Weights of a small transformer language model: tied embeddings.
Each number is 128 + 32 x the weight over the matrix's rms, rounded and kept within 0 to 255. Layers, rows and columns count from 0. Numbers have three digits each.

# layer 5 attention query, 128x128, rms 0.117, rows 78-95,109-127, columns 0-127
099136100143142149074109204103092169162167140126085100056173163120153192124128134162123147089114098159171114150119144232109071167069098141147107174108159157164166145146080112111121139078126170113073141195180134166083143130101084116113123119178136134065151135138104101172161114162114141127182161182065151125105136083141180198095132070098122086072106177130116171103127087128096119143165
187145104183132092099115138129111126115156117151160107106124191099091111129045112176103131132107142107175113120114089162113134119114168173155092094106105109103160086081121127109121104150139126070049121166051105122160127166115171143103099085130152158165173108165156106155111181166135105162148098078081162115185109104124058156195154148162133097157089104159130168097104132124080137107084
079163101216166145171096057093114103248084154122033085154100168114043090062156077109104129127100148062174123104074171114083125089162129164148106148121163131139105141042162184058092119168117164154098147150100170109157203153140193125158016077145138137148079121140045172144182136045185081082141055056134155076148044110132137092107142150185065105162142067185163126116115131132138129183242
154135135119129136137146114106093124078149160156185133130102073125182141138138161119136169076135169163111118145173087149136153144131100164113183150133102122148112171163114102190136141093159122112094116142179148140125093131115062157123172113176125108095162151133165118059085166178090102136114154146113073128147163157173196084136128127092147140159113176093095138131127155154118143135115
121180167202106119109151138094194118166123099069054148122127150109103134120129125170065090110150113113128138101081158144072118115061124096174088074132166119131215115110141134073150137174146129157113119122112145152117175142130133080103072151099196140164116155155105119140161096124112140085110130095126107121133072068079083124145122077147131063109155145149232122126105112089139154122133
127134149132102128082130138160175118117108118141064123122166195130105127160142165133138108132131126107102100061104184110126096153174196094091180111126134157121097061141139176121130110115067096138163152142105133138098102097191162067147129135087111107108138097119182111148133086065124102096142143123135195077126136105084048138118173165110141119141207126181138158133150132052130094103138
128229127120084072154110139106143056077126112201136161132098175137141084119099125180097114141156081167135103135094165086156132115133112142117102066116169119116138101176171076138155110115110060111158129174146086136096100119140085088060123129145112043148145144114108097136165165092082142125097155135125184194155090106054174177080104103128138095172255118160164159140137132110122106120078
146049115151108138132124124212122169196099125113126128123137167128140146184121084110129108128121163200113194139144073194138120124107133121082081175155088128146108202056116174096103156133084148143153118122114132185156126099077136135141146133079090162100140084122179150113112159160112094165167115133126113124107163115105162121137084091124124163128109133124147118142109109148117114141123
147082140148178234156055170128131180187142153071159090084168146147085143106132168091113141111111205136142115156143101134161071086091182171119077114149098144120159127063087174068119137132107171150137092125084184122111164044149132178195108068156093092150154115100102127145143079187179095096132129141118125146089092166206188111085168154142169166051113126103086098087066079135133109083226
095129126053133079120206135117104093074130166079135113211108102154113133128114085156170133104106081141103101097138191098134129116091088109100082126098082121148137129194130153182190111144112073041116190194165084160147166146123135126128167148109198167077112130154140154067167159137176129145087138182139166136139185149139160120169041150132091130157114170075143112153136192119143116101032
132143141077171105078150098151112135047138153121176140162144101167200099118171228137206113148139130169096071205123067081148106146176104139116180188148099158133113099144096068158121179173093053152133152139144156137149106099071170109147191189117130092092136122122148148162087131158127155107202103142145134158142180154179182113087139154115109054180124141175078073130141200128119142105110
138160108112055057177119186065090082141064090115152162147060117146093118052199103145081107143136123162227150101079180090111197106154100135188169172063226168134123193156171137188211080151104081102116223143060144120166183160109145097112095110084142152118069154140116185228209072086166134167110101065171118111152079155123186177113122079116129096097184093110206146156112111118128255113114
144075105148174177108129122115153130178126116149167142122110144095110165123149144147070181068117193124205104100160100124106125117120139134083041118139125104087155127113133195165104173174115161179085056096102096165103068140104116135146120114096147154175104156158149127140194115074113081119154096163090138126138055069151114135162133172156081194123107086049130142149128082168121097140108
153139155142141136055084142189164134179063140145100099148154163128136118122108124073122061103171158147130171133130066125132171091151071118077068104118128097180200110061124149113158149156159151142095133045104125128106183162173174146100085069169139125122135120155114108141168139111134143147130075066149072139168140123094088100146058164133112156139101133122166136132077136107068128194175
080129135109099158095166101142084083177188137217114142188170143116064128144102144126032129099112139087111110074126105076086111197191165140146101114083190155100144098072138106108114127077167167120128141172090178156201127172143102137111130196100106096061126102068135197128111106175112132142115156161176109158124087062140189124130091104138136152081170167132104163053093152152077138167183
159083198131095150150133133085147167144136075164151165123138231090064113142115129093102097182156118101169184103098193127116179169120112139120127102137081111181161082107078157230160128054172141187173060091095197123154170109110155191126100177135168150170133098191137115108130137144162164092155136089134165156151132152172123129161094180170054116099090131121165114084068139106097061160193
165132169141132140108129140111067152114149098130087069207089111129091162145130151069068124160141146168097094114128098069107163189209139122149090157119089144167127142061104179156131156129121163107189175134135116156193110133104093040154145104137151205101121146134153075179142176102141192111181134153137120111119122175104204151208120176136092174129185129116165114090165179155083141120135
143122085141131182187092097123155058100160134107108145044107175063172121109132118122066160151157185185115092131137138133110071079154183137166124116149105112120176175137161159105081174144225117104106145163087055096092066145120124127152107123080086155148215078159157108123087189143103124105099196163100175149172110165154157131133150117149135104116106098118146093091104123146147175110093
079100135094116149117102086116155093134081133131117135124140121163102163142121166120119071140114129137070131120133139122157161142155108075099144112103152136128165161113170216138097113133094129132189144098139153124119124073099135149169149113117166123161133156142124123172163104065127160175091196126153166110142121119166145108127152152088116140109144213076127101117152133144073118167144
063161124110095124119147110123139142170106117099130161160130120145136116087165140130131076120126112137126085138134134094140144106131161125156096112122155155202121118091103137142133118181119138106129149130222127148141115115158133174124146117126101057138136132132078135161145093137154126097143164104149170073070136127153135169164126141058163108113171171108106105148167185120138113133162
135124075139130165106131145120114153141099149103097147107140145093133209113087106076176097094101125139106099114173098121103148117157141123143096123076078113130122153118139136066113164097109166197072205116141135194169099066087133161159094149154100131120149081165160056130119132120123122190137134132083149142150199148068155107151146128113099200136130165079144099144037127139099085151144
103098115176126111084114147115132125134076112132131155130131157144118138142138117105128125137148139154114127143147113129100080114102100137163141095135123126131148154110115140109089146124076097131120108133157120140097111113119149126162116124126089112123127140141123131103137083139136101158142134117143106117122175116090152165121125149127098071124157117102103132165091152124113152131108
126118137128118153159140117137090152172177086145127093099110085111133111106075111124129129129125138138121160152116102127124118111134112137124142149112103137140112176116144121126145127087136124111158102131142116100127129108119141142165144150108122162143086125119100163164139141118115103130127138108127136111163110141139137124151151119123121166113143117134142113094132110151132113129158
150112137177141135090122128124169140114038136098082167138136157169133130142139119137118124166151138166121114135150129126109110148107131119116116067135113106152173163111128102100131157121119110159132121113106097175119077118162128091105077124160112120115157137152144079138134109109109122106138136120116173160140138111110127116107099113121101134130159154093144135177079155110155105105108
117120126097083085083098123085139154093152121140083126117157190107125138148100147130141108138154133115162094142086085122067101149121109157133100120154146156087107129111139148119089164107111138113125084145131112139104144118145121154129111094154129091133155077171166099107146086116109090106167138150113229128115093090094125137128147142121103154117153141136116122143115079070151111116085
097168167134152117146138149115198120083081135094105106160121142104156122116175136152177109107154138147116095119138157091134140158119175103127094073156150057147158092173095099143168140108088071139111080101115111155159141175133111091112114167140123116121115038139159142102144134150063211107093037128154143175122116141121095083117112108119102082115084154131144131204138188119171097190137
103129097116117150112142098200082095146095123124113140098157156098139146141128099134125094090097125114109151129101141101131133107114150121149196156117130144152145139105126162099131136140101141145151139138134072123153134156109078150123119144041105090167076147068097109112137090085124121151122127111160156099179145089144159126133120119108119113112129178148097139140084096139094160103104
098129073134143148164095146107120153174103138123135135159163091130122114136071134082086157087139112143097098127115071161122045141109138130145101183114100140125104127084152113104161092178143122115122182099134144103098133103137160172175151089125140143115206181156092160178152126184164154157145125080122107055083146118182167128128207176135171162130135146106111106135182093190111148099182
088177142106130179188110137137099138083146134139136139113175140111132134129146155097188113130135151183112107088136160141153149192165140089157160097117109147134064095161117122069132094093094125119122116109112165107094143082123192166070122182152154108058133157146181132144105079165118146099113114081136173156112140175098157081131147147138129090067112139158070138166088149106057134172148
128107118164128149122127100110096107126151124170137115121140128116106138138116137163131148137081108123101119158139102168156105107136074137178141126097151130084130128128157138139122096107118140152147131117120162131085134128145126133159129144147120061133135172107103127122111141084109144135142117113134106152112153114104140143080119117099117164149132166129109103108125126146068127117121
150150160166134144158160122120154102095142158148132126136105102167166091113167149140095144189151144152133134115092148178092164142142098127103072102079063096145156083148105110124123140152103066126104110091108161089081186134077114140096138108157147097082173102150125139092146166129185200141102092104140119160150110112149114099081191149088113089139144171111159095163110149143132167143121
187141160127081152131172099146149149099144114118128118079143149051139076091101042139083118159125118081156168088093102146089105095176165093140072090072138098144164130160150182162150107140144119129138153115098136085096111118092151165136122154057090132113105151102110168118172151138176149169095141115152108144138121079051153146146154140196125134172118119119150164111092079127162122181123
158183158171118094147126140115212148188028082093134166170144141139130077112132134152135132106157140192094117110090102105099157078125113129041125130142171086161166098094144136151169064177169102125088153117124145169087150126113207142123166114145138076204182101197143132091167146181129118139118133114147072095094126087105043176104104133157163131171093146121152170100132159104143127158146
135124105140126106073111094080098119062143172146130137128148124092155144080148122101148131124128148118129121090127097162086136134151161088119072158137184162158047142144102105119096159057107101158131175143128127123154120090146133136169141148058129154132105106140130141155139101145080119144115107081118092169158116114097172098151146115116128113180140179204126110145122117186150132135100
073105152170105116140109126076095079111103094157120146110040157127032098104094098180039080150127137083140117136059201185094108066137146084100127066104131178170129113133174139144110144132131162042117134136089137122090125113146128081141124132083099150120167114123119106163130101183114176112118080167150192167101151083121182144121127166112108131036156092133183126120112077070063207139141
085166139096097115126188186109143162173079174073107113166146162072090151131132137082115109107148137099188159081152146161095140146133193215210125122147155152121129172096155161110113156131087166136107155150127102155149128097149129121173125110104076124097153112133115094113087075107129111128134167210114082115107062133174120118132141117079167076129131109091128099127177144121089168098164
132108116143129071121170141137177128133189092176098156117130097119125084145096157119116106150140137097090103108145150096123087151108131111134141108132129051155131088158161109173130123138172114126133128138149160067132150162152138087131114111104116127135130134158145138135115156156096164066073193158169164167218109110096115154113103155127156089067125143094130130156143150094103097166123
# layer 5 attention key, 64x128, rms 0.114, rows 45-63, columns 0-127
176108184092089110125132143094103133169048115154196171145102097183134100151128100146110092130120137181111126121082170190134179124110164142098114090154130072188138141123160106154141127162101143129126145125115155140150198059100162125160124055103179135242103125175040119137137114176179090174085112097085088102183121115091188146232185158164086181153100160099150135160073124142099140094140
149179136176146104118132084127152126163066144173096086180166155148135083133144104111168130106148111110136118105031132151124148144071104161145115159131154091102033156120135137093136154113103138151087099122111132082120126081177135127086124122143127172131099108158121160104101104156105111106129108052113122102123140074158128107093177063054140132094134125143174114084153129120180135050119
086101148073074114089144036184148141109144157066144141203133098173139125141143171113143103072152145140150124130131126158128142103127138177132132143163044123153172117142113132144133156163146112161110092121193158075161160112153151154109159155122154134150136084130052117153112108065162198063114139148132216129140200152088120122176175175088164139130058151135163124131164096159136149147136
116167113134136095134143126115141134141065145120126184164151147146174103119159133096128087155132090128125102111097150131136188124125144140179123130148137081133112131152117120148138110097147133105117112137108110144104132123101129137108121132126144133152088114173118145130130143140121109141132106158130125117116145118139132134107084135094120133131104154171165148132112070103129174134119
128137146148156096145120149072122108104141134109132098101150161132113160083128134118152151089092116138134089161120145133110109117117103161153142120122137135137163116148100111116120116170130100126109113148133153139124119122091142133147145102157110106124119122097138151139101152163113144120148139099143140105111087161095139125107127097171125113139131126121115116156120124119124131171159
111109186154078145079138057142144151111088158120110132127120162142133081160115077127121119143137117084138158149081163151141125115145125107083168120120127105101057144122128149155121038128112163146161114083096094071135152130185136145128114145124143087099135111140145144101098049147113141131144075101138092130139157080109122164122120138160153170120125127173114143105124132084166129131090
126112154088121148105143119114145079151164105090094119194103121130120110139090096090104154138111133109169153120167130104138144127163149130144152138168135121130083111079115163126100124158172157099132152143087126098131110091138108122143139160132127088137145159146123115117114104108147098085111109157123119083142186136165158173101123123124152050084150119122131148074153157095162120070112
151132159078105161084123133153190115165139171149116119131157142083092077166118152086163143109161111099101123070098159098103119109097137118087056121094132116127107083159108164156131112131109096122160133097118138070126169155173148167133156157126142116148148147145146114132101164144139135116161120077142167043090106114118132127159107138162188115077109165163085172106118114148143070145146
132146112092179122155143138115087071096130124119124120127158105118099174130105135177103149102104156109138098146208133091097096170045134135139081141150104147081111124133088118112110189145127131137068098199124113154200115174070097145118106128101149175106086047132121134132114137125074144186144179118111144170133084155106139082171103088114104122115111098105107105147138171217096129141081
079139052091165104189090129106143107150121139114146194158166129173192176143126170112127122155124096165152136149151113125085095093073073144153092166120101088086124129191068067093128121131124136194086120153118170170163157104009138088143140181150121148135110081160069131122122128118065121173132149200081139168088156131145135132114062124096107098171131076120186137127160108122164070109124
141130130155097099173084133056194219168136120097133092092195186137133128170169112118146110135226166104127105089085084158114184102140136171076122120108136108119171138070153132151190059107100097082071199123140145082065116135148146169109113093127082128155125091186095166129111110105157127106099067155156150154121137062136121135108136141186185184122083176183148148065089103115175154170161
123208186113098115118138100174179112175059119157135151154096149115160068121171113101078066216209141125118120079046159129123118099117083057053096061100117127107177056151136190142164037174150078107107164140152124113077190152115125115101085121182103111168084191225104153087169148108132194121076148118184097095161069091065128086100145137141141180156108192168131183167115163091108135224093
138093056109146159117147147139177202151176123139103132097172111054102162125149163042130162099054165199095079155101094126163055122151157151101077154102151114183083116097123116146063089108128180053108156162124099154062160104127163136152232121110125107125154113103112203097127145176065100077186177134109165172085113083103110112146168123110155166101136112192083147083124165106117126093134
077116105083121120093177101099099116143135173144157142102116128142114209073153096092112084151130096151102143057110226124089153138114143177150137139126138128102128171165129162140075097117133134135161085156113102167163137128129110079108118133161165182133078096103083118138144140103120126094142168133119184117132128149140121112109079144092069148105159152116142138094142162123126185194121
135147093155168142143077162106099154089145181131132138136162116165083174129095186143107139085101116129183119158137123142145149109062135130134171168110088194099130162157155159035145126079033150115139137122144200166136162035126096131120148042166086133120153155084107086117098099042101116170142181155112121117170097189118173059094133088100113193127151160101097039159151098145159139174082
131124123087174059087186130140148155222163090135117148120098078117128136136057111170095119130118064098085146161076173144117091103063108111127144093100131126067119094152140104139118111128130130149140125070109162092091110139156102169124172157097108140137088098069142160075192107117099119075091175159138169103101157160085125143118158114150159085198111151137101125058087142109142158098083
072124141095161146189107162161088076077159124110186159183108129170099154117142148189090146149123156130131083198173196150157088159121035133158110150117126133091074139074100068155120221138155122088088103133106132156122109136115080142092140127143101111060126084132157127167147129202175152204184130187129174136119105157136154128116130086121045119138122061120167126190144114127139104094109
150158145143112117114106144190118172123112192086107146201093145106152133161147097144133066139108114066126154112089145161165088097126123113129131118158127107155148138082071113133092111098126132110092108145092114121166121145059059166103087154107067158110120124097145113094133085036157079099076134167131075045164094142118050097185175156101085186153101056166113154079124120135137072121118
128146138120119140146089129151172100079122196131122119129151119132105170106094139142099133106130096162109135080150132169105092148124155094065114137124166131092107114158094149130149090170147124097122129154177224074128156089166117071142142125089170178120109149122123071103076190147085113119138150144095131149127127084092158174106126161165141138082164098102151179117168067097105123145138
# layer 5 attention value, 64x128, rms 0.104, rows 32-49, columns 0-127
173104148202163146072055085085197095154121157130127146109136136117151101086103042149136169079122157098052097172133112149075073152124085134081101087052146168098128092089054120069162099129116129132148129124071120094138143068159150159156152166142129096166135102128133111131153126113124112108110121186118216173112149112117110103153102142187113145132116153118098163150099104148153102058080
124099156090196142074112070136111090138157064111167095151109131118077105159100100198124084131114146124059079156137145091116139159169125066136144103105132204102101113074120145130144121145124118150117115120132122175174179117137134161139137150163165087094114124141112066178182146118157112138105130135162153123063084171148136107194137065160145090092170091127095110107166154106071090177169
151144158105153097059072134172150121121080079136141159154141105104146122136164067134161080132146100194140152094151135150148135118111109114127134114144105107122151119126121091114159075077151126123145147077072121160161162141101102130079150205163156160083145071119162107128206116140113148144124171102152106118104165099071098120128087128129128158121112049199119107118162128133129107120098
165090128162135094086131128122136121144109131109176088108150136135174138108161104134141138124143113165134126086118118207097106154132088135171189144134155145135108122139155168098097169124135154123127122074082062184120065111120145093139089140124080123075202141162133100123145110123088093085123111090131099163093120126123149127123180119132128124105220076197118102131081098082122187117131
120109156164119144164129165157148181114138130045128201143146134106118136060139143144091132134111110097088145117119094162134174114123167089160106128133123160089123131122126112144114123051076160124117091120080133144137172133134119108138112176116106139200121208132208147181152152066116125144139136120121054116191100161113193118157149103109133119131126136069139107176174140153110079091094
117076143119154166154117139164144150167094114162089171114100111140129131134136164080153179121127186152146126153130075096153098168137117178101124112175164080141157151062120123142086111142171122120116168136081134110134172128122195134136178085148119143146146114116099221103089148140089082107141138069125108149151150084152160088164173155118137152124116120159083115157132123126145145109184
146140155143151145113126142116178137130097100178062146098171134142210149104075122142173149142113080102105122073154114139129105167203100113092146119110114061152083105134108140156139140116126152086118131117150130157113098136116144126121167088124141192213110106120171178141176130113080111125134093082099107140104134102109101120109097123124116163079139138127166134087127116115075101111130
157093117068147150101140136044125156128146144150126143139086173125129134128125101053117101153112079181151098081124096116106184214076146192171121097186128106142080076099134112077116138138109128153076078133118135079102162107145139125181117128163171171154060159097146080112124139139174135128163106143172203103156165154073147156129062141142095101098164135115145207108138170128136109106135
123136132120153154152128130110128120115182087153113085128195168090116117128130099146156105116155112136209113142145140115146153147175109092108144180160126120120186157107122182132130080108148113079109166164100023127135098083050159136111160123093157071141122078125108149165137181140125148176112105120136197140092079112166157124114129078089109173148105159130182106141128123138090135089085
120094142121111079079146182114117132144168082133069180142151111122102113139070136163151104143120149122130115152127131128094116147101112117120097168143128151134100115135143121112143195163087129054091168143152098118160092143083155077085146140137090117075066129128132137083127096079159119148118060142122124123101166171060108185152150130193117145168122139116139108134152132138129105120101
189108135196082133102108092064143142103162149190126166129112174133127130119096138188125095128112082093119103133089108181070117115102160112092095081119132177144120107145107145155132105090150118142130147187115152106144175077156114140113147124108101147160101149135098089114139163144117155103162115082091079066136163069122155093152152170110101148144167151165106133110150092130139110099142
128161112149158171131097113136122057082098159163157135197110163192158109133184078135144132103141198064096031092109131108096133159142144179102109082093146166168113151139131065061153157148062111062058121172095187127166109138155095132088135082083078062088123152124146152123136176131098102166114115164116091103126081095188104108106104097082120171131120135122139146159191137170153103095121
147157147158140094122150111125063174134093148075074066103121170089166121064135134159123121143129078146169161109097120151130110125131131052125188077174110130125109062135113159127110153122141144161120120094196121131141073162078122093101135128086113171085100061134149084216129102166150155118102177148144113099139191169133094088142080143184169124089140134197121097146137112103036116123083
135128158116123143154186161137165078150204170114122058176099105117101128110153136133095135166121114137093140118107126103106094066141038090119104178186097098135185104091087126158148155131140160138134092131078108136126122105144145125129120131122096124144121160130144088206130116149133158149150155131126099102155131143089112136095104166171112175130108125093171084194100101147057058177163
106185070092191171189153083168105136122092110155097128104143088064076128101136202114057143122135156104133139192131114065128103112161096117156116123132105102127074154160166151151152104161135112102096115108112115113159067108102084075120129089127078159083144150144155059160116116130122150130132190123124098097145150134120177126121128173114128145147125085134126121123126151109156122138082
145112115175113122099111134032130156076065144155120104066117176074106143093175135103142074115157158118139186133130131110107137116133111130133122162116100121190127152074190091107114102071128133119144144115169105149141094079176134127163092152157117149119099142136132069198062161155161089099170080092102121116218187133113159129134125072174112153180148146126146130137106132187116185154160
093112113154083137069186128139139087118166167080108105150112130193122137183156110117134144115108085117124143126156171084155109183136096160160151145160118083187137142131198161101096120088091099108166151120121116092092127108106138149170120103162107189111125148109101143160130132134103156151128151129165146111103146169090141149071110093139173159131128158145158109190133105112236102098081
184074064195123102147078126121083120131173114105196136118149077125156123140126104085121111138132120100093114093096088120150137142137101119144103126147131091175128103115122110128123115123140183161115140132137119104075205142122118153153174133151130121181115163145171155129151110160129139146151127123125090114156099144148125219123126160138114125129148091110117119045151146173127158119074
# layer 5 attention output (transposed), 128x128, rms 0.171, rows 64-81,96-112, columns 0-127
179102122095124097121076091096181117106140177105121094098168099143078065085097121108112073096097162086096042153172127089109149147112106230106137144123152142151119096142088121086239070132063188126121074105117097103149141152136098159125141087130106093128156059167117147128104072110123127107082103166144160071097116096113114120152154136165053146160089106156115091180195101118155156148115
105127118086070122135127097078118061138108097157106163153142135090112085131084128094159110124127135164128102116189142163118113126107155060180148134109142089116080172110140118064095066176083102134111082118147078129077127131175184127103151117083066111145109105149147116089114177078206101041172148085129141091087069098118116133160099068148122118151135100186108126132105101075095128136067
116114125155138084126123159132113105099099105093144096109159095117099059063149161134125140111112106158111132178163135146124122148161118109147086074092066140143106120143086131037147105061136107094170143030149149079142160130079161173162123096154166112144050063113104108132153129146103110135191152105147138087205166066123111166119110201107108105134122082101121093127089089107125147089140
121123129156102092140127078091083118176125081093148145074176111143177072152123110124161146135092104142160109155110163131166110111152106149148111146081074141142142112133145115147070111142099172184168165080139129106108072089134170110131131107151136164174215075170124100176132084123109110098096113152103143148105166140135122155103131160104108114093168156134169143154119093126114083147145
097132201162126134087163151179220148095062142076078152162113124129176212056119096150125120116135109116099154105095079164138133135121115094112174187142146088125097155095154074061127115094154156131117112089129149162086222143155152140090164187152096108176100173089153123031101136143180067163120148091043132086142131116141121120096152130110134087103109170117172166098170105166156140101178
098103165142231063151130119173162102131189134178170153132159112145071132121073144144063160113059179140111151156151073092101087175130122158135098108119084146156179102080176129144106144138113093144090098151116165140121120113150123120131135133112166104144153146204127155101093140168122159146055171130109092178151159173092144121150124092153170137168093106159160108141146140175140079130149
162142107103185132165116142109134108160124115095101095136173126113141204133105180079137194080089049104173099077142075144156103162157129138108107161158124103126100107147146181171122143112105142096114120131160138115088192108153149115139174098096203106136084149080096139129096106148096079180140102097094115142135080115052093150188094082140120119055136145103174089174110083113084115119183
078146153096100097096145124130158093168124206124162134127139174135132169089170100128136062106088151065131086189058174090103097147091167145143126201186088119128075120113124073119143089119120140133161082148090195118127170109124158147191138136148176145095085164067147214157051114131139202101178086133255146123166102190112115121117139133130134110111111146118125100146098155140113075133115
135147109159116104173136189079123087127168158075135070196149155186074124134084122073114171092088122115127097195173126080129145111139074104130090061121191157092165102141115144091099047092087173081162128134151106148125099128097124102113190101068136095129146089136151115135143128114108111175202083131098134088112142115134115168140130122127120115116128128152181152106166149176101078103153
181087127108166148121142125100123140126096065118099164100136112159115116175137156129143078089088107129177135122127141163075079121061077163122095125140091121106123150118124109120152169167110130112078163133188176066117134107113171151128174125177128103128094136131139099097138092083141067152112027158155145123171123182149116145113170071106050120163124148077146120115202135121104173119105
107109114144138141112096155130134089141162154155086118135173149100154142136157113138164125077129083147108093165106180169194150133143117170158084168104184155127142175107097176155156108149115153152154138127138162110089123093164149196059072113126084099167082173078091145121135069136098119125098079104123094110099098099143155120103158095130144151109096134154018121085157117147153184140183
106131108136119119132122142158140058071144159156098129213107147107104033132164154187101147067132161143107132099073103107082099106080136158132114093083069110126148104104071151124173148154118124082133102175101159172117107152189114138082066078107098078111099192163131140089171113169109095182109065135157125109093061066101165120128102055110115185178169154129137154166203128105108092198126
125226171160138124141131150127120178170086061103078103148137153106242065135110131107162137099164146135156116089145187154122169126103136099161146123129122128165141070134173158119099123163125148131123149111213130132152103059072181146114142146124193177110114065121152116190126153139068173088118119138105149082088120153140168133123107151104180039116123176129134047039091087100115139082133
117134129157155161176159145094118135123143161076121085105115134118134133109177171120175186135146093132174144095107151102091114162141111133143147124187145117128126169124123088105153074084098158132093119135118121119079180112075122114126090130196142101189162172189168130103070154107139125172075115152081134113117104178187114128094111136119055122070081112098134154155125104089109102064093
062150137170161140140114117111091106107119142119083134141135131124177107129163181148136142150059119137144125166164123093128071156102131095153109171106113136081095119116100167065155140157140107144047160171102155098146114087093158098132140113140186186107099085131169112081134202140128148118046168164114102151109121116135125140107071168105197143144119117158109127071157102063111124125132
162122102094154190091119121113122132146093130148105156156139152138112148153143140105154127092104103123082151179147077072157180164141123136125100118111059154192129156116102096175144152126071130160112148149124202142131153097139109169129107191164145093077151115093173120110112131140127097105155126136169132170098182167116071117118139150134076143166145097165087137134127194139149137123174
119134110167160168140147142098115083112117137106105089102099172122059128095122092108091171147085138137145173172121109086156055163086029114130183096133165169120124162166196149162125137054187089084138129090134129109108102140157127082122126135103134193088166113108091193089143115068054142127136101147111194090124124164053116122103132127131183097116167124074152172117162139145187135101098
168130161155124078168122113035160160164144115119151208091141084063123160136179096118097081109110074099084119108111126117098096150142158119127120134126147122119130169103184126070142120070148141108149177140092147117138144128172124200132142066118111138143169131085215169155151120188131122070139178140189122112139096111182130125163103169127099148089117126071135125148075116160125108201151
104096107158099144083099150133096141132078131159133155143115163130164170105143112165149162108149115156124155120077108124123156103139164063143101175164115144124158115094147150148129183098140138141174147136135080137069104089132107161140103167118105164106100166110128119143153122115165127131166076121164087173112089075104173138105076106115090146070105144098141180133105085065088136095102
123102109111129184164113160128091126121106158092075082084088185174112076158169139139132120113108129127153110136075194150165127119121105198115097109152137176157139093147097108156177144133185127138161150084119194151144130134162153172128112127152150132162138141149096135121136107159093111178175114119180077137123155141179084098094196105117112152112112120121149127088141104111177124111162
116166125174133190193134140112123176152142160121090094130100136140125133143135086122091123117104134132077144088119144146110178124162121120114131138158164108177166127177148172158113079089128117134063096150119169135118135143154157094119134095122129122094152123145154104116057127128123110103122060098152093150139119141146135113110161111145134123089105168134192125155130127145142116122139
121125155176163153100101139168131161123105083175122154130142100094105130120099116130101055148184148179081154138086168166046192140127122127097062109153133043120157145095124178139149134091177120113122101146114121107157146139133089155136115183139098103096060158132125147110089234130098110078078192112096055164126074123142174160141120108142147147174076114129111144070138107129139134097126
096127130131119149103122105079122098129184109132095109137160100127128069109152111146092184125182112150079141109153165125130104124138138161123107084127135121099137093109109099137177149107124104133125160130146144089105088133106117152126133128106118123135096143119087187140139145135095143115123109139207126157154138123089178156144131140104140165094134107098127114128114144112130105113064
153132127131093138123100123107091148124133077091102117121112144132118144092130100158112118154209116101157115100120187122169134151116161112138165153124143100103129138139120177085111122100149187089118128131091082162165096172164076148100159088077097137088099110097096100127111119121125084165196114146167164084188108070160155082140122126110156143086125101123162148113102101117116121129143
138127170127088150132106132128110148111126178128107147123109128140126132108153074133109132123146171172125146184128175098092153134152130153138097142109148130100166114095132075098109095143135147095085143154123098128126103173111036095161128154119101154126149110099152105136115158125139158062121141166139151141133147123114111121157111126140172137129067172127166118111118145175142131097081
176137057141130124201102101080070097085095143150120083153121121152115096131144159149119156144149101105143149089092153149156123149103127129167145125096139074096081175167201146138139127138108119124134144160164095106124152175132113117132141154169119087116126120147170117118148114114045086175141148130075113114163167137203125161114165111096138150143088116180138140150232154095119169124149
161109125129110104094142133125154149142160112170137134090160127133171101152112086121114133126159130133135116127150094147154127150143168132119122116099098140147114152118070068133092155160144066149137156131091123098107139052105145078097091146149128125131129149163158101110130179122127143162089174113094135109161153193100112125144140122152118167142136071100149141119163130104148113163119
106121123125130107150140127125128122094109147119111149162118152132145041115123145105144176182118137127128112153102131107134162123167184121150178132117138145097101101114156136151092114139101136185125112092116097125156135152106135107131099194110124146172144116139121114091121149095174182158179178095071191118140162162152206077137151159131159115124137097195082180155062131118186147089104
140126137129086196164101095136085146087142146141198104100090163161121159107102116156109118130127121117137147126092163076127148102115122116126114113126131128151137108134137149152108177107124151123109128132147104165140070113128128161182118139154169102087179153162081113139138149122126141090159117131101179133165180119140153160217140159128142144150156102146176144184112143112132077163125
157110139145194098096124111129205141149144153160154130117153138162153151133131128110122153114174105136078093120170114129139122120155096149142085186165147140136079155128140147135143138119146126170149108127115118116077156106102115161154144203174169109101135116109139160086144125141166132136104158120105078108079108121121066138129090161204146153147103163158162157131130109169101122060148
094140097114111151142151121115152170089105142118113117096146148148130079122187117115168167132125064122120145079124149064136073138155106127105114125151126125129139113126073164140115122124096147091099134137148130066102168087159108125139140129116102103134138142084124081115131126114102144093136126135151125126159142109133085107115103130085134164070131145143105148132151141154162172095157
129079195123034161113133125120165118121096119145139109154064105190154117139105086129151053128083205126112179102162101146138072110128129161144143181088099108148162108155094157115107200171091089125176121134144166121117177120121124163148207127113129144079135159146082167181127095145137159090136123099189086131149154099135102199150129130096152075136225115098125102105144164160088141115150
117135105114109184083181133184169146152152122125136151081158135093125161126104161135139074090162112099120132106145098122176168126074146096097117082173147148111138114112135083187159159160132096150150151186129148119108144128126188040134110136121112143114140129120122137106110100134140159125168093142146118105137120138102179139158172112130088104128163082088116128154081167117149085154092
112146175161153069091120111123106165102163085154170153142159115130180129117187131138169080154166113124107136077080183162138128105147124106138088127149151108127166090099040175083132180145162044153179135154177116076156126091101133135147133085160138135142181078154131147163126130123160138110132205129128076143109075125111135129188165093096175142163121118164163123124110171136154080099212
125153146137102181143142138129123168124117165138130186135109115149167173111129168102189090132099098128085087122118107132124161106114159178147148124129076067162136110123130163101114100099130156109134102157155126142100162116093165143137193148152142069151105130153125116117136170095126146127237171134144085145130105141160128114120090139090123105163145164146044119130113145145092124109119